Each number is 500 + 25 x the weight over its row's rms, rounded and kept within 0 to 999. Layers, rows and columns count from 0. Numbers have three digits each. The size before them is the row's rms in percent of the matrix's.

# up: layer 5 MLP up, 1536x384, rms 0.127, rows 505-530, columns 144-191
# down: layer 5 MLP down (transposed), 1536x384, rms 0.103, rows 505-530, columns 144-191
up505 108:484496491503513484523473482509499448469491522464524510474480496494482502497502490523504468518484505526450483506522518461516526489508484529480477
down505 101:515507527500485503482474505483467482545538476500495519493474501511545516473487510479497499498483504480498505455528468522503515476467496533499487
up506 105:461483540500488493496499500499471471506527528484456490498503535525500461486507483510511515504491499501558519490509472491485530484497498469489481
down506 105:443476468551503460490511512497510501505461541508504510480509551483495493507494509519500478494519489497489496486509509521474475512483497515490491
up507 097:458529550491511548507469541524502461478509538509487499492513499527501546475498456460494506454470511497490479519494561496494490504506493460470504
down507 098:496500456463498479494521566509508513555498510496519538533506502519509494517487483518476526491494483495476482489509486447529501529533477528525502
up508 110:513529529503508486520503468553464468482523534533519466500483510522528478527525534462494496534482472476527519544493451465494513502482533531487501
down508 101:468534496504504508462521507502460529515486476497483493477491462470473549476520498481541498483520473477474539472495489529456470503534484455495495
up509 101:503517487517480526462506473498503483525478457480527499514515460489510516512554505473470517500533535513518482482496499525513503517494492517512530
down509 096:490482473487503502503542477513512457495523509448474445484503524533547453522501501562497521518504496459499533502531475474496484491507474495514535
up510 101:492505513488478457480521510518505538517489468507491509486480528522571468464530516524527518486507492483533528513498524534506510514531540480469501
down510 101:521460492492480523533491558500484508493499484475462502458528475537484521530492506488498478513479511527465526483503507483481564514515499524594496
up511 094:472509497524528551488487499487442512527498500513468519513456474495498476515472505503512500496501472488524506515485489519530523532519479511532485
down511 107:445481511466463465517506503501436520460483509513484495527520485494494517507455476541508557511475486512462488536458541525507477499519494505491477
up512 098:446473533517494498481471476439526439459478492495482469517446510500489533499458508525503520496491478514505504508520487536491496487535532510510524
down512 101:506565494480511528494536489544461498488517443492520511488545456491520499456498499494461479468472507491498502516505497506489481507506485463466497
up513 106:460464507496544536511505500458512472442508497458508474510519488491516531513516506496493497527541492496477488528486540468490505481530499488475506
down513 100:497519485515481476490549538540512510488497461510496468490502538536450515507472527511522512504500517514507494529527488467493489466505545523498497
up514 105:539511499506520460490525492490470512484539458484492497564502527514487536549559491551470505486509506525507499514552507444495512511501571491515529
down514 100:468495523511492472488484511522483503517495461487506535486543477495502530523489536494519495482469491488483465537438481531473453499504520502480538
up515 098:529520483509481575516476492484527450503530499507552535476521448469476491464506499511450512462500514503478510541485461521472473497545509499498474
down515 096:515495487473509490518529516482484492486490496495490485454463516461512494506506538505542537484497518528483498523511507546488481497524502500451500
up516 114:518495508487522482470509527494452461452492497452529520527520506513475471485476524516521495510487508517518503479465553492490520496494472459468517
down516 099:498492504504469519540524497491506519490496498497544474504478510512511525518486481525474480519491540528530487501496546568503464489493517501495507
up517 102:518523512500485490494525505487508518506506553489468524527487492446511470505445521491519502481508503532504559530504468500555530489509543465552550
down517 103:462480476522478513500493448493528485523531521487522557543545545499511469529519512467550465495474505449531534484510477472521484556453527512566499
up518 097:545475530503496508536526439531560519474473487502495521513509503531480504525513502511509510500470483479510454490502519508479511522478489496479476
down518 097:496496504504529519429489501520472442507490534521537524534509490516496531472505469490510556467526502517471485520514479466471551460484505525545528
up519 105:497551507473459520513531487500537475514520532509446540491503530502525515508485530468489479520498543500514516486484465526485525498499483475537492
down519 100:517484515522484510479488503486473494478472508533497490512462455510522474469526493511482533494471465518523527520525538473497505500482520506489423
up520 097:506527467518514511555535477481498486516479501478514502466527488502509482511440532476469500538479489492525514478517481510471470492506499526509490
down520 101:514519476548552449531545550462483504476522517501487524475492512507508485465458490498525527482487546535502475456504507525482546504502501472496470
up521 099:471530458552506492483555439506510488476502516497498496510523488490482506526526510489478502490473553444476524488528490512492521470470501510484486
down521 095:537513467497547502491481496487500534505498510474529551457485454489474446504548477509501514460484470466526487481479489510479444523516497526542498
up522 090:492491522504479527555509536533528444447466540516507510495523530532506479534482491540498526488534550491504515530491513496460474486499493479451523
down522 088:520537501499510484513478469504439520539535476468473515476456466490499491490494529487487499503452442476476534460495492521511479514512549509463487
up523 103:541447482508450527518500504504494511490491499506515521512544476491506512511448486516463505511507488477495498539498512509522467549519465526515488
down523 107:510538447456503517519446502507491507528477513574463479511496495462508499542494507478509515518505488510492509464514456500498532502500489537497573
up524 110:506526490508468503512478492489513458484472501517489469536493469474487478522471466494521494534528538480507526532520512536450497487484522502482512
down524 101:480477506485496519523496496455496503512502507527534511472500510527510504505538548484492529528487527473510489506515540475554515518462455484492511
up525 107:534497539457472489518464464475530489466514509514517508519483518485490521523498493505475509541503477497488506518517497499477497500500517521539481
down525 105:548504435512507459529528496491521521470498456518497491502498502498519439486504487516521493509502452494462533492517498532506526516506458538497507
up526 115:498541493521477498540499519492470528451508481513544442503494516525476516521498515479494502521494509503514507433494505494473528504508426444502523
down526 089:527468491491494522491524533479542472527514459497459489467499497510492462503503479503486489489500501494477522493495497482510516482485528477528498
up527 101:519558529517495529501480502478539472486535519529488530500471510464474544478493495520504495496538511518468525491480478494536493505474469507509534
down527 087:507465448485515485513497548505469498490480507515486467503516503496526489457499496452491543504445509487528523484486511542513496477503461499532511
up528 086:490497474489503469483536541473496469493551529470475522519516502486507490465508509493517482498463511489506524454500510518525499542524499505517497
down528 094:479526485497520527494467518518477525532456514466539515482520514520500508485496523500486511480517466481511475514475512463463477501491495507549475
up529 094:507485502550518477516507527496542537511482446513536476488476501530471515498507518490495510444497513481505508507524482497490496465474479477483490
down529 099:466496458522518508477527504513509521499475493513517490513508477503463480483487563527509487476463477508559485490523500488525491488490504475456557
up530 099:493497488536497539491522464477431479451486530487472536498479531517511516494519497458452480521498486481505485486477486462474501496489496461516456
down530 100:497503528511503486522505503519537510504527475564490499524528477454492502544472530510519532539474503526528512530507505508508452499495485542518522